Weights of a small GPT-style language model, trained from scratch on English Wikipedia.
Size: 10 layers, 11 heads of 64.
Architecture: LayerNorm before each block, biases, tied embeddings.
Training: 1210M tokens, 8162 steps.
Each number is 128 + 32 x the weight over the matrix's rms, rounded and kept within 0 to 255. Layers, rows and columns count from 0. Numbers have three digits each.

# up: layer 2 MLP up, 4224x704, rms 0.0274, rows 2994-3093, columns 384-447
# down: layer 2 MLP down (transposed), 4224x704, rms 0.0228, rows 2994-3093, columns 384-447
up2994:203166158125120094143149193099121160157132109106114118117094120166086165122127119138166138089176128128145115149057155087138149107084090149155150062115129098162163125134137130117066157222136108
down2994:100104159151072065158129140112083129147159122178178097131127090084119064081134112123129102095125088139138072149098171216159058149156166119125104120153163175106073117134170182184199163118080146
up2995:122185224125112123156106118152122109152100144171119135192133127093158098112105102161135155066142091145151140130148137128173147124133150135086096127129125119195138146074091104099130140107141126
down2995:136101087084124145140144096093184123146171154154091131119157103143159149123125121083151102100142141146104141177177099133142091114141087126114130146161122109134128140116145155114158126162160126
up2996:181143115088162080142134156057136176126153089096108143166148173135036133104134185113124061102106176146122095110159100092136119158128127170167135057189159156118123144133124155068102133147114107
down2996:117134157064092159134199113132154107126168164153161129122127166154120208131151147106105120068118126134128165103114104119128090122182100151073174148164149101162131147104139126129110206155185078
up2997:146122065138161162154108201160107121111084102173155170122106174123093140135113141147116117139169180164139121121126125130103096119156106146143121118159130173123146155086153164113180148121105145
down2997:105170112113143063139111079123177124152141177105073128183149112120164139132162102102129098144076174113133120128127158123145118138114111104102078137148132144151140094132127079128140090114125069
up2998:144108073122086117114144135146111149158109118200121119127087159138141077133125089145160156097124122143148146145114213117131101080095077122147160140086130110171102102073145133081147080138165142
down2998:114146086137107080102133171141078148106139118166189111094133121142145154162099103150132141141101134184172105184142116140160113172180172129119167123118160114096156100109140217120125118138086197
up2999:135131109116122097086139166110093138128132104136154162101100118137141109124104112119104128105101141170131163115113153106141105116113117123097127132112184087162107092140081141112152132092129109
down2999:145126138164140147140152171150133124108115121138132151160098112131103099106128118172164112129151095166139127116119071127130101108139101087160156101075107189108139153183180174135134137110105093
up3000:171145098115120097085114078139117087104143143110146159117102165132148096143053101150122123089148111134128134153134121109113070135119140127141116129155136073165140136116156143113118114100172122
down3000:096137116136141167163084105094127119139136112126145147136118044158127099127186093147113097110113105098109112149098099044074161127106094146116058120148127134139130098085126085185120111139157099
up3001:131132131141117112134094155089124112192151174101131138104107122124119107185147078157119124110147151125136073162122157109158117134094124129131162106130139113146148116092125120128120100119178072
down3001:083117131125100089148155152133105097132128126131136126133141131141141121113145104123166114092133140154147114122137101115117129146109107109149118166120106120114116143132117082133123113125133147
up3002:211098115129098150160093151141059141139152130168174174159115074145162106127079084147150103053133133227089161117104145126094088127139139152101158133092198087196144024173093223125128083187182124
down3002:145150113084145049126170120125119175174117164123113163129084140094106144125077132145114131135140081118098156132142099119145083103115095167152147121085150125175172124092150107192096132137106115
up3003:141107135122111166077135150128113135179109109126149061154083134147145061119132109141115125101164097150127105137098138150167087136125098115130093091063130074168109065159124177114171113173171056
down3003:103119156128132143085152117132107119161175129103145126126092133160094122118113075110095112092182087146134108120133193160147129117142058126113099136164153150120139092136123151192124114090152095
up3004:190161117146192076114128097093115141206143129180141082142115161099110152143138099119111128147199154120096113153135131094119111149072128170124162108129150147129123152096180138137133092090158110
down3004:149102069183137134137117126149143130161151141077151136144194102107114083144144155154114207111123098131140125081138132145154118171128158125126107148116080200112131111062160100129144128187198100
up3005:156144135092115079119104152137097065137157139138143161129105099120072090085072087151215185165139077147080178162107173100069075111086121132098121126124158098184133080076084211140167116183149166
down3005:137161118131153136076105103115086117192165100090115131120151184139134160094112145106129134077135131117154138149125124108150140089163112093095135104098109126141134109132189095113127168118111081
up3006:147099119131132075141165159122119149169089047154127136129108148084079099082137097128136143129144150148037113107146117152132105128140108136140179083121166154149126162093096121093114132199160085
down3006:158175116078160090094121156111128132115147146145103103151121106134142161137086118087151147146162178130096118124056134192114139114114097126088128132159181180101079067154105141145147164137127084
up3007:150132113116058067131054138115056154189151150128186179124069092149110151092082029171138155097143099132081150186066141083093078117071126107103152121127143042177155082112083204127133084136188127
down3007:108112078155084157128148129153101081125101132165134131103167106113110143143105126110176147161126142150141172112131145112104108115119148083100141128092108118136155130142121103129110087144130168
up3008:113102116075056142113110137120041125142119107146144154137144124108139054111159049116200135081161173158131145124079105129131078110075098120060101144086140069171138013169098134099163072122133116
down3008:099121138017146135178090131190158080203179127145103041134108123111041137145000167071184097138053120053166132095245143080090129085089062114202161036045155204078180138147200099084169088096206141
up3009:183139139165196052133123074074120152160166133104074100119143132149070148175118135157126159145151140197140100143095123149158122129126138178065165113180160101118138069121115150064123139126102045
down3009:168112149103124135146120114103170117086171129135132135138087106114146093125120113122179161171146148176123089204117156122110138151150158133160147152119093125159085144111169146146150132187117161
up3010:147120153116102081092083140063102093143131137129161145119116135212096089097115087172155110134123136115131109097121161138158134129121155129119100113107142109152148112110121146144167107140168107
down3010:126177063158095116060088142059090158137168078128144101092136107106128132104165180113119166141141135099130132155100119096157118135067141166051172042173154045151113088121141131154110124090158056
up3011:123116119110114158131129156096135142118133053093158102163120131141160130117145145170149083147126101154093094161148097137121133137127105127154195110107102142112176070143127148140129115146149093
down3011:108096102119125094169117093126165102129103191139102146103109125084163098113160118079151152122103189101155116070173121120175134129161109131135103163140156155131097160088153056101155120094186133
up3012:124109160194110100027101109179101210113100130140121115097108131121191113097117091143161187133173112129114138112112175128156120110093141130118117147148117068181190058104144149156097105132171140
down3012:135136125147197167139212030066082102109156171121092144053188139132149128134118137121140059132189115138149143046173096182141178140092162091184144123175111182187139075117073109120063169174160135
up3013:162172111133087130156155179108045135147159170125143151137140147180085165152122084149171142111161111127124121123073095144140089188087112141130056089132160101154127107128083129127170108170161077
down3013:158162137096083160132123101141111194118106121140096198087126129137027084111185115057153116130099062150142173160140090113104113096163120129156128124127112093194137140082080184113125113190093168
up3014:166126122124132160099115123082131158158155180157098155148104130136123163120117045121131140159129107161098109110104153148104109134130157160121129107119163094158135080130144151092171127154125102
down3014:158055111141119153054099137151103128172162122140152100120085087155095151138138110176103110137105121125063161151126139129142121154112127115152125155121116090122132081118105143138143152155145144
up3015:139166116129087141050077123102061118169114142152153119183050104173154101114122114146175179090229129178111169129089138109104056138114099128152103100094202102183121084137120129099104048106153160
down3015:097123107110159146146169134101125145112151138121164112128119136163121108139131146161136067138090118126123128085121116119082098115104128094129163108121108168092164115118147139120100192123127170
up3016:179142082134148139099133147120104114175122084168078146136128118163141148111198102156182124103142137123152093059107124082176139144150131113118076147137136156130105148134136163126072097117229137
down3016:129150148132152169123159170141163125107117098093149152086127104146155106130100131121141129114151068153121145105111082160150108163152101193141102150085124088149145146101129134119112131160127084
up3017:150150114124117103096113149122103108147160139182157141113094135199115083142109096174188087117144165154106163186135135083118097132104146118084121075168124111184161083110110137126121125148115072
down3017:128141046137098155128108139144121111120144132113150176102153118109098107058139151096177000134055172139155143157126157151092095139083083092140138171076223089118140197131126113136125108122159167
up3018:123136122156076160119134127136117118135143162133107111124039087196094121082089115153161150134161119163134134150122160143116089096081077146101153123099125082166117120099136166069107100110107123
down3018:128158145118096060149103050120103171136139214183125086167112155158070098124157114120116092170142080111147148079153122140163134124093120150108129135090061111108137129069221118049131061126153115
up3019:176114121125068053096072167159066097157114146140147132165073133153092127127110123154207149118160157184103165134135154096108054096078150150099138107113177115168198127143121161073112126137197132
down3019:129105091100165134065104142133164151103183081157153122105112069131125149105157117131086100119171113188149141148095054139107145109178144153113099088193113068137142117157113170162152136138116149
up3020:139072089164100126131154141141149154140125124143119137132126140125126132133192094121144144082169107187054081133133133123125099121148152125108069115128144103126159152126111139121093151063148121
down3020:133107100108133069103129183131248091157148121161122148116121127141135115139114101128138107143136134101152133096133162145123079106118144128123129102122185190135126111099150169128094078166131130
up3021:126195147128120139151149167119062167131169120150123158147071084163114165122053137130138080097157102167132170188120133127128087159078142157082136134088128112155136093148094140075174087170161102
down3021:127106067080099141040104135152214122136118097172128071115155150103066163137111116097091153090118105136112112198083113095101107143192099048090082142138131059120140148122157110119127116091133139
up3022:144118103128071129099149099126138096179133105135099137184130099176131178096180153165079135162172099128130113086104165108127105151162093141130155119132149124131099086118099141155125102118121149
down3022:136069130143135134099134123099154108122152126086149137136128133113169112139115136107099146119089136126126120088126125109121158111114125144092110128124186076170140137130152118112167157105113149
up3023:134172106094068112134113125139108131196120158150139157118089130156098101124122120139146129129161087186113118096112133127101109098073115130140122136093152105175106116181124134098134102131144127
down3023:166069151108139104149092141053114114161172129180096110155097141138080125117069116175117088072106069157110140073107116121124110132132176149102145156109118121141169102103148177146137077114157135
up3024:146092100145139142051127115141087078150078093181163102170105144142161133145037079145114105116177133127139047135102113166118136138112140110092158125111093129160188133142122163157147092151160100
down3024:181116073178128062093100210170198105197156173054095101162151163104164128144135131152131162097139149105195105119076131078140110128195072164097128110105203088120104051077108159136102149098117128
up3025:141113106094086124084100129156085096142133143131159155152075115165095078110116079136149132122162106134110130162103148140130025140128127128117086123101190097182136091122114203101130062141184102
down3025:131107128122139134130133112123120136123135139126126123155112093134161113135135143114133122124121122142122127119138141106146107111121119133124145152097121134132161120142155134109113115109108126
up3026:185094157122035085107118129142123128150120152155168138147079096154089147072137086181166102107162127170051133243124164108060067112125129162170116120071189079187138046100095151123196091156169122
down3026:129140112203163105112134105158080083173172114125138136056147132119094082114130085122103117117118069103108111191129094152124140087144109127121113170114135140143124142127143160121134117116121091
up3027:158065134144146124092038141168126153177100150145109109109098096073114113158102080131156129120144186117130120148120176033066115116091092163085107139099113117134135101104079153087133099140153089
down3027:141099087141092162146114165099108144125102146158083144120102102088144132108111152123147149119102142195149144145105114076106100110027107113196091176092175103196155104134108166140129134177164158
up3028:143118144119128112178135158060061144153107108163130130130096135130098133120113128132154143098174105134096146159073144100055087117113097091131160068104127081176125113153109170061108139096168139
down3028:111151133120146134089140089073124121111126111106153158094117119103112130117098122143139144117167140117106160142166102107120119080089164110100162136126120087097095144104206145129110135110029158
up3029:179159107152091115075137155138108112113111164147144158123109111182106105104107075134136124072134169147141117097125192104032095121108170133149150133115200110156171127089149119036150127110186097
down3029:076105191182140128147058178182092157134193113147185156114094034137140161139072108043144000193134058097112197156060110120187137122061122033048116159115166155137135119119083059151160163113119201
up3030:127132132155119172075082141151076122158109157140134097150059144134077106086114114147137123101179121156118140081130167124094084114096127158102134108116169098178131106113144212081140083126189106
down3030:159080055095082117117156196155170230101136091102089097121125098103137136141191113120134066114142087140155150177051080150172126155148076115092066068190121109150094128158089184155130147079153126
up3031:129160142129132099119166099120131106136137123113114111126116114109160131117099154146107121094133152136131155126084146127174124133141110172122161017133118095086149112077083147157134118167093039
down3031:177146124156090114161156114145137112084120145114136090187130204145128083121128126166112152163133180159121160136142110124124136114147182134137131104113127166114109157134077104140122115122085141
up3032:200161164077124117114108148174094119112160132147171115118143149153133120118082131105085230127118165122134127133116143097178142126140133154090103125115114137133139117129072126089136070140138129
down3032:123122102081115181089137088150086119147122161176145173132170141082130124128095119129070150120133165130114108113100089145123186133097134150146150204141111113140149115094110068145106149126161083
up3033:121128124110037097090118129117087141180127149124161131114088105118107127113106074154195110085160113124097121156111143146098050099119104109111103116127170074181170123136112186065115080140160112
down3033:119114138110158114148170137140112203131132149076139114124142109145130120121150120180129099102127132138117143100120119134141130137136100117110117120125137141124123130146132133118146147139133079
up3034:155131144125071120141129159157101152135123090092103146162147115082149094134167109113158106111138106078136138181160092112157112132141137129140137111132196070147135102131139138129139150141145113
down3034:128064115146106177072103147116143136090089135109184140128100129148092117140151117117140125129125109095134139232159171108181077121167092093164167147101133142201107145095124125099145147126115080
up3035:122190186158108130097143142074098133115122049175160140223098109132152103164095101134103208102136136147120229141134143102125142158153121129069166131147111078146159112056182110064108159128101095
down3035:135124140176140130140101088179177164131114140169103150202159089110134109108128148096048085107143207160143119172172098157088111117167157181125165151178097136142106106097194124119138152104138093
up3036:146103079077104107095102139167089107145124136128141136137070111168132103107119055143136191106160116221116147096110201095120042128140120108138126136134141082163136121149140187072112110098154150
down3036:181157120111113139110128139107108076152148114209095137079077133136131093114092073109150107096116139139144126138142086134124086111133121187114126110191149117119120119076092141094118120137105099
up3037:156138215134135086122110069064102141177093112182124185106134168117121132125125142134119138111119170127127074125105152122189120110109162200110144050094119134106120109109147156142113182136075065
down3037:099102115123132111116094112119121118112163120115120177152125170140143079123177075075093127107138131147178137139134156157131099140121123135148107078120126104130132124124124127151134121153063138
up3038:126169096128087129145049155173105153168165112096110135144086101119124114147084125143132176143170072141103104113109152117099087130115130134144103131137191081141139099108110128079104101187197154
down3038:134117094105141143077137152105118123109100103138120122127089106145124074161124083142137114094136161174096114091106130108134072138122118161136161102133140117106117154121103169143078173164145162
up3039:185176183132184127115106204138087150135168146094106118086137129126099185129106086083135098059118080185093120147105077158063150081118144090153103151106164099137149108149167133107132098106151078
down3039:172122160095093226103133114069093129123140127144089145160128104122120165117166133126183150096128104127091070120109105136061175089104156163145088101115109113131074085161129077076169107155108125
up3040:224149130105076110054101163170005095164156132099175127131111096132121111054115105149164125070153152165131130121111153099108065137072147138119137124116165076183145093138100195102152063116168146
down3040:145119125105068128140183125171191112133159090152064059194183138150170070114099113168071075147138105173172060106174186077100143161047107157186123175133131084083137169158000147236136112090207250
up3041:129114126143160051111109194116114092127122170142070145104129136049115136111149097144159126021118079113104118157123142131148117131094106169100132165132137110174147172101130151122140141126118141
down3041:142141115090108161120202133140150126089184132116112168120116116134092099155118137121129135148151118191151099135114106175108096145128171078132136191154106142125110153116136128134115129101114183
up3042:163106143154107101137132113120121136179125101161113146129085111110094123123146132133133093144101101164093154126151164068148140127087122113176147104104148110174146117102119138105074151126125113
down3042:107101100114089096142138147101156097113147102198189097101091110145122083143121104135143158136112143139135122145130127133102173156109115154098131100106133118143124126117123085131148130163139068
up3043:118107128074139085122136148169092165143119125122171121099073101117119134081093117142187136055208102153061093140127195166073100151082094182106127123164182108162186101142085172068089103135142148
down3043:210161119094120078142182116073151161090182076189141080082067073135132152122135209139206081173054153145123114107135160106210085127119165221149158073101182085138105086147116147098192168145080119
up3044:231155113143075104115116182155079110170201120101201119172135093168113117099079090146177135136185167163110176166058157100087087147147135082138126150080122044150109053102099197093110096179161105
down3044:062075158078088150164157107128171113100084147142136086118114138081164109155102113116110139072110121076135082164106144106156101109132146121111121175127139130119149161149112141134179117103095123
up3045:135137152117080056132105163114043169159131126180142162127043134149131105099153062122170100097144093125118137171086154094166082125123146145155119134103149087200202140091111154099107044163145084
down3045:156090134102156156111129174105082139126170107111112132117064189120116152142157080096156124080173130134069140077063071102179100105107102079111158092133106060152119121074120118061109102152155082
up3046:157180130118192075113149133112119158101120119125145130113100114097154095103126140151164127112160130163068105103107128089106127115091139134148142081140123123119131142142169133102115136173152154
down3046:133108184139104144181111131112125131123178135126178134136090116139085142133108149144100167074116099129132103131170163153195119119119130151138155125106147146153178103126116112151100111156143145
up3047:131125136164151063065145137098116160153101094155119119096100105097108126130106126089143105066172074128162086097127114095128150128123052175113098144057167131180145116181070113140076092152177086
down3047:136080157132103103132196141120131099121179177059078128124089121165119100133146086175058119103096173195110047099138158096155180154072098077163105106087153090053146115112133107099130090138140181
up3048:131101194075110144129161114127085160123122135116111105095122141134140124125152165158189138137139077078149119147105142156119131151131162147096151121070121156150115147112138148072176131191218139
down3048:106129123134077165139181124128143102126110104122132160121050121121160115142068129106149105119131084108110133156126131096174038126074160112127128137105141119149157160084098109158156175125140171
up3049:132071132142081132109149118124112168156097161141096142104119147159152126095161089090140092142118131170146093099141160087084103099122139116182140170163186141174108162115097147128119131142161114
down3049:179146094135135169112131118118130108144119108112129178110101151033155094131132156084142108068135145168095154160099150112124100135157097143155138115123149125127157085113097070141162149142148132
up3050:109145166042194027177090136123159095127104183111128085134112119121115138122087144088128180166168137160161147157136111099160118125152094179131166142163114094131151142114100129060160092175122140
down3050:091159169150138175156116190103100131128131126113104167082089149103136061132134064128116160132117093115173139123120157159093171137128126094113124151128107125118132116159119125140125113125146116
up3051:107134195108131115119095150073042119162101130152168141182094106077107092092132100182163167125170108175093117181112166121149090129093146087121184108091119085138169120143114145123150135148107083
down3051:131163117172109138088135126118111134150086119055143157142085130057121127137106094126090107166153066121120141104157106140174156079135129081145158115093142121125164145148180139128105132116107154
up3052:184130141129122135132122137088123150119171040152087157162142160158107097143119128128184109170139136100150130088138167119123135140109100169067163125062119146187138046096077114127162120147177074
down3052:147116113109089087160180175136110118085203161104083163149086172188102162110141144162140142199123160162116069130130122154110255165158188143191157092129062096127125162088134008095103104140149113
up3053:165187088137129109159135113172141160126161066145083149139135110133082088148147119173157157080129160129122160140091122048142153119069090158140073114140138077174164098139102126130119132123155128
down3053:152130182132120121107083183140102014164119128142140181164081102171105189118124177079106086153115174092128124131125169199136114129138077123072157145106170174088150073133119255112114077151123154
up3054:127089141120129127075118127103081175144123172160204130125059138159077124129076123150137078073138130200099095167112144139042098093016116122083154075102146093197102090148094144076091117060114105
down3054:043115196186055105097173121122164136155137168229186054098081088154069081115129116107184072137134163168136124128146084120063141138095229117140190153108130146149075107135130088123108121101110100
up3055:152115104114086111102075145092091193174147120120160170170057068122079131086107053179195119141121122192093165182135179118139070129140099166134133131156169129169150126141118214079154119127132127
down3055:103094128181212112143138091171127168119108154075174164092153074144089186148121101076174129144102105117131160179141153103125148109147150049088130133078149152080106092158119121126145135153115144
up3056:152108159149066133083128155088113143115120159134187116107107150136148106092133087143140214178154071116123169129103185130082126135055080146115131121127093140096094078144086140074079068137114071
down3056:195135151171102056157165114119175140111107133078179127151162136180158108131115125103166164126138124145079183166137140123116174121124125094139100144111152110106142064107123127144164134097128140
up3057:138112133135102095146123114144117112143163166133145146124090108133170128121154165166131137138155103113149090137139130125107114110133119126168135148140164095129144125113105213145148141099138097
down3057:187144119141115119149131134128100150124093061147130163115135117149091163139116141152092153107159170102095148109102116186150128114085142090144167205113079124106133210150148087143113113244154163
up3058:131095169117142117132108139099140157255089123143078163104130186098137087129134116158131095134120111118126059126096131109143128122129139151134059065164143101159107126145117129115128118135134063
down3058:141146074087115124114150070125154120132151151149156131147103147157119134117127185121120118149095162121125144132108118128141171144107128129099123087079139095114132170140148100115119150103133131
up3059:124155129103148104104149170097136120135159096136100127072146133115114211129176131159160103086113133162088221087127101135102125119112122099076124147129148103124126131114145197131152100139144110
down3059:131134123132180125132145104095152101110166105122096160134135119083102121133139091123071083137119063121161169136165134122112111113142116127102107116127130142141131124102147122135137119102091141
up3060:124107152104124103154131132124102157138110047101137068116115158143153134115116153121155112117160096143093066148135204150102132099134086198097079048082153150174181094106041134136071176124143045
down3060:144149139103165094152047126120148073121126138117093123118115182167137101124162128142090184118167124155147110138095105134151255128165184122130150063145102154132112078126105104162140118211102092
up3061:115073082157030172134103154187079111112173141154176129107129069138137099130018104172142162144150087086120127106122180089049103122133131109162132122212178118108148137134205140125059147096102132
down3061:158104121202147136155110164060122051141153138150166055131129115103095092122060142139139148132138109139105118111148123118125106110141147181145145150157065130128162136042133118147156135115090133
up3062:138151132124058133126135139121107124111144086137158139120119075141113153098146114180121151135170114223081112089097166104115067142148154174159135137156142105156124103122127149111117114078139166
down3062:134115109064084103118084230164148139212179104076119170171080124202131210120167115118134113109133084120156089072127114092183087097107090073096120117027088158117143026191104094080172061119186142
up3063:132155155124159138125150113063118115176170127136159140119046113155109093147115179151149175119136110136115095094118131116096098191121120124104095144089130104159187125123145134102143081095169097
down3063:140136164161124100094094147132100105134177143122154113168137117109093094099102142146133118123128105153131133114103127089109117158129076180084184108156140027083140071203157119096146100150158136
up3064:124130194141174093085155116158031148141112088113084142152051140141085112123082145131170180144152105154079138103123180155105100131113095179136165119178103146166162127052129166072078116131180094
down3064:151159185135089110173182174160046100133152107133139130131147169156114173149118178061128115181153132101158145141131148166126162126019108161153171116132082077175061133100119140136153138118135141
up3065:124123179119068069121110197109109157115076045116135161111076167129102052113123131112212096151137142118084139142072131104175108133159097120102139081021142098198114115116103096142075162206225104
down3065:152123109113081109102198142060148138121166184106120100114092092096158142153137146128128152145068098155152096160082126148121226138161190177150113067145076123058121088095058000136146138171180113
up3066:190183100151118088063128124162133126142117081152094113152147110166103114149160165136170154104191120137125091090125089107073130122140116091080127129095124105137108138122131221164077157162121102
down3066:119110102111077053112139181097162141068126098093149085093098135082149087101153108148062138143152130113117107125168133106129111139124130154119148124124076132153142155129145088122138146205170142
up3067:092119130107107113134104155121101124138133107135123154092106095163121099092092059138173110087118089153068181149125116097097110117072161120080134110110141107127185144110051127108175131150216133
down3067:105126093116142136081093146140124110159148101138152132141115071134153128138084120095070121116120116159151122118149114112102099121146169095107126123129172120137121149135151140126123107168065146
up3068:136129148125060117089138167133105132123110150125191153102101081140113147147143116084136096145124033133144169113086180138158103159077069135115121149071158092182132100101102157130122163146203148
down3068:114145109130086140121141182149114137084166150145141166136123158196130128123095143122185150101161176129141105044065189130125099082164029140112175113082109193184201106162141109130158191125181094
up3069:137127121120071118121086154187106133140155160112135116142023132169105088089097093193152170078174146155091183164104153115107075117091116087096161130143119071142177125120089160113111087103164135
down3069:085089092129139110071146145143105116155146131116141154112109133118105123131129096116177089123193109123153097096143184073162131102176123092105128087148132089154086127105137089161098107165160159
up3070:132113141120155136120137130103141118141124112149138102172111156135104085133103152115106187100119135150140119150133129124127144124117161145136177069155106133112084143143113124121166098123106124
down3070:146136112151125138121143141123087128148065111086102119105125144130101201113099152149127148122164063119167149125119111152110076134130117094123110141094096107146146176117140154148114131095143129
up3071:132140114090122121106108171180092115158129139119141125147063114164100123127061057135153141116189102138094141136107134115129092125091114109113144145113168113153147094160113169089166067143153105
down3071:118116149135141117155109147139138159131110136106140126114080159099137130113166147149118118150135158146106124105140127150138118117129112125115136125123198109107127148122139129122072120125102141
up3072:107123132108097140092127155150090124154120167148152158075031123130145132100071108174179160113184095200078158145120191129113070125123146156109110105143143065173172080145127156113137120126139112
down3072:143118081146089073099138138153097098110157122105167154107103096140089160139120073162146202100114173158107099088118144153139122123116127126129166109138121122123134126129130178091167142099171132
up3073:167103103217151168123139093086083137185134098147104113111159148135137091150173070078142120059127099180087102084037098131126099141130058159067116087064200114144104083118159133092111112161142081
down3073:110118134174115190106112128119117136108143126124110116143161179133170086111203101110127184131113138150101131140119189189152090092060046109141106110123134150176136146101129126167074127149181100
up3074:135133123129127108119183159121089149115120065126123164139129144138115093076145130099161136117116141139136155131151154020185092113104121176079166091123132106142175155149159110102119103117154131
down3074:136131080095121144133132121131149099155161083140142113139121112131093125131110088130205168146155106136140128144132099103123111115100093088165153142179116112097150133129137182119143147109122141
up3075:132100160170115083132084136130072131140098171153126148138121106181151129110164066199187110117171076181091132058130141081108093126140109139142118058102155097187143110112135175134138097138162046
down3075:097119113156112154079095155180065150127167157099144131143131171084016147069097085197199128175103104122139121101155142135147128130131171086081125150157129154145151096170093182097109138170117091
up3076:112157114139066107151105138108101140201149102135131190151060126145103115091108107167113123119110137188094197136114151104085052141107130136120094125118152086166166080181087185092091121080130131
down3076:141138142174097149156125124184153110173092134110107112102134104103109115104098117125136089171136117113141140122147100155158147105108093094145133170131092170115123145064132109108135138119150138
up3077:174204095169062132106111202109069119139189138152153140144096119126151124118088093131159160125119125133130162092101109058131084101081171125130061138080154115169120104111159155135103120173173110
down3077:070116178149076088186136153072202153126018157163071124096094113168116128116222140108132138096132051131114031184088129144107115145128127126063094121090102166214168143132174065110158169078098133
up3078:129103134109179145086100093073094112137119137118140090181136107194128163127171145104133079112191180173160137065148130138119110148171095129120104051105164118106114035149075148084142112108133072
down3078:149172106090142142138138144101127100157117128155104141115114161155095138131091132135091158167147169163126123122144079147123162125089075128189142148096131067089127117058114120109129137160133114
up3079:172182155142094075173163129128137135093130103154125112195086136162156149125070115048109115090194163109064086152047153116073105127144171160149116075015147135214096086137118147113120141192137109
down3079:141092125181152102104132061164166066141176145123148113118097124123223153138207161193134142106142175158180077082042159102149172135175099130062133103089102123143102079160053142138193127131125091
up3080:147171151125081056077129157136078087145100137109139119134114120156063154136146087114117106134131122155064142152117113154086116125071089111127078111122157075179149096134059178096167099116179113
down3080:162061148132133091054114161171084125143147129055168083131104105124034172175133103092168077160096151190102107135101134119114160142094139132145152139113156118112145172162170165137089141131184134
up3081:111119115150132137134188106157115161126122133137182138126109135124159120105140126161149153146118110150099152154140203124095096110077126112109105146133127089128128109080143115145103128131153101
down3081:128145135132130100124098186088131111159144112163126164117137156116097157153123131142121140158105156128135133137105134085156095148141115155129127105117119147133140170135127179142154071165127068
up3082:144090111127091151110123129133108081123188103125133109205116137150071139135139093138078123156174137108075114146106127118087090089094149135166097069108156106125150139118110109109126092111123102
down3082:156138096146099059116097155120114160125221095085177134093164156103073126121157080097154166134121133101086088115077080119147100131129128170194151102084140103158135128092162129125100104150182156
up3083:131141077103101096083087204146083136174121122152134119136066100167113120115110077150167141101160107147061140142121159110089047083141123166109146158091146087169181076150151172115126099156165097
down3083:108109115099140147085091157145095111125141160113199112147111112129126103139117141091141079126129110141120108170108139110166131148168131104127160139112169099124139073101164141092141124146124130
up3084:167202126126122097091092134148033180170147148113102090121124151162145098103090144140148052156138131182125103086160114120206126148120102215140127146136127091141134181072123170136074051190143060
down3084:137147109154054120100182107089102123159123150146133194116233046091125177120126051075169108116131131135129137188182152169154198122099188103155126122138100115101175120148127106136095105156144160
up3085:107121077145078137100126141086095123128106140087143160101109071081107118138148151136153139121101055134131153113144114155130104091148160156141105110093077146129115104124126147218097157132150157
down3085:117097097119102111136073117134100060129113110138065119116121119116101156128143116092148091158141057152108111178135143033145129139084125165087083172132102123123131148142121144135126155135132098
up3086:153152180099129085091103095124107117185159171131109175072110145109127120148107188125187144111135153137104155138150173129078116089143086134125133137141124065190137114049048148132082183114135082
down3086:107067162112099166075146103157110125140122078076125122100136121157089152151180141135158158106197163064126129122134152124131117124134113148085156136121140159134178137115114141073083148126094084
up3087:102144145149064119040108161141095092135199137126158177076139133138116151112057088109156159078124083137162105122134127120113112101114109159147136114117189097147196056100129169150166139105151113
down3087:142129140100117084080114144082112139096064111114140095148089096142087153119155156174154145122124143151112132036110088111132079109144156109147158088112143134099121083059093138175081188080170156
up3088:154148052089074124114110163128089117175178152131132140126081093133093053106101083147155138112148120109120171158084141071142072137127113104123128126157161119169176115090087130129139049117207113
down3088:081107098105129125161159149199131149094071066108139124157079086102166126165135135126109068071116110106139129149118152108139098092121121133032143175129188114168151148146146111138133161090119107
up3089:190135117077098107107075127156127123167142104167127094200085100158100134072139079143143117111166140227094140129099099117136074141124101152099123150112158075168215123091096189126099104139202128
down3089:090097078144140128132161164132127094116157187096158139104118134121163129145107097111143073136152119121147151097117110142210116131115153123106190185120116134133164108124157143146097156136076200
up3090:139133086108104078079150168151086079168117096160151185143062102173063149100152034141150124126150068153108107137150156134058093142100180140125093102153206058150144064105091147096137067134157175
down3090:111130158128114131090108130156105129124132131092128111169107151117084117137086133097147162098108123146127096122153185129104091143129146129126169112171139136108140137130139120085114110134123147
up3091:177125182131107139174161131079094193145108118079129167062097132151100101143136143143131097133124125176055108142145147172098106136132104163147170136125118103174169150118112138116143083155158076
down3091:082168123137106139156085133147105122089194119122143135110139090056121154122116156147089151148131165109135152115123102180126154136120122164096098159164144132138107108126086111150102181081119183
up3092:158172154103156114160147148106119169153109102118101136107116146121086150119160148124154157159116153146109162116119127131139120136133150126158168112134129151117121150106107143160154117171114127
down3092:113141091098108131099110146144120093123127142137140127145108091107164137116137094155115101111163158123133141146128124097124133147087131101155112119148108100131148091137148129156134133122160128
up3093:144181065115100115104156174113110135113074032086192139088128130140110119130136115135135117155140136162046098133124112159122127135090135172077116110126120124097184108130124145109107121173131120
down3093:125098145103112124093113145140126126129170147182119110173129128116150101125126127109177091141128168105126120059159164140120082136111157123128163188135138125100119091114127169105135176135125173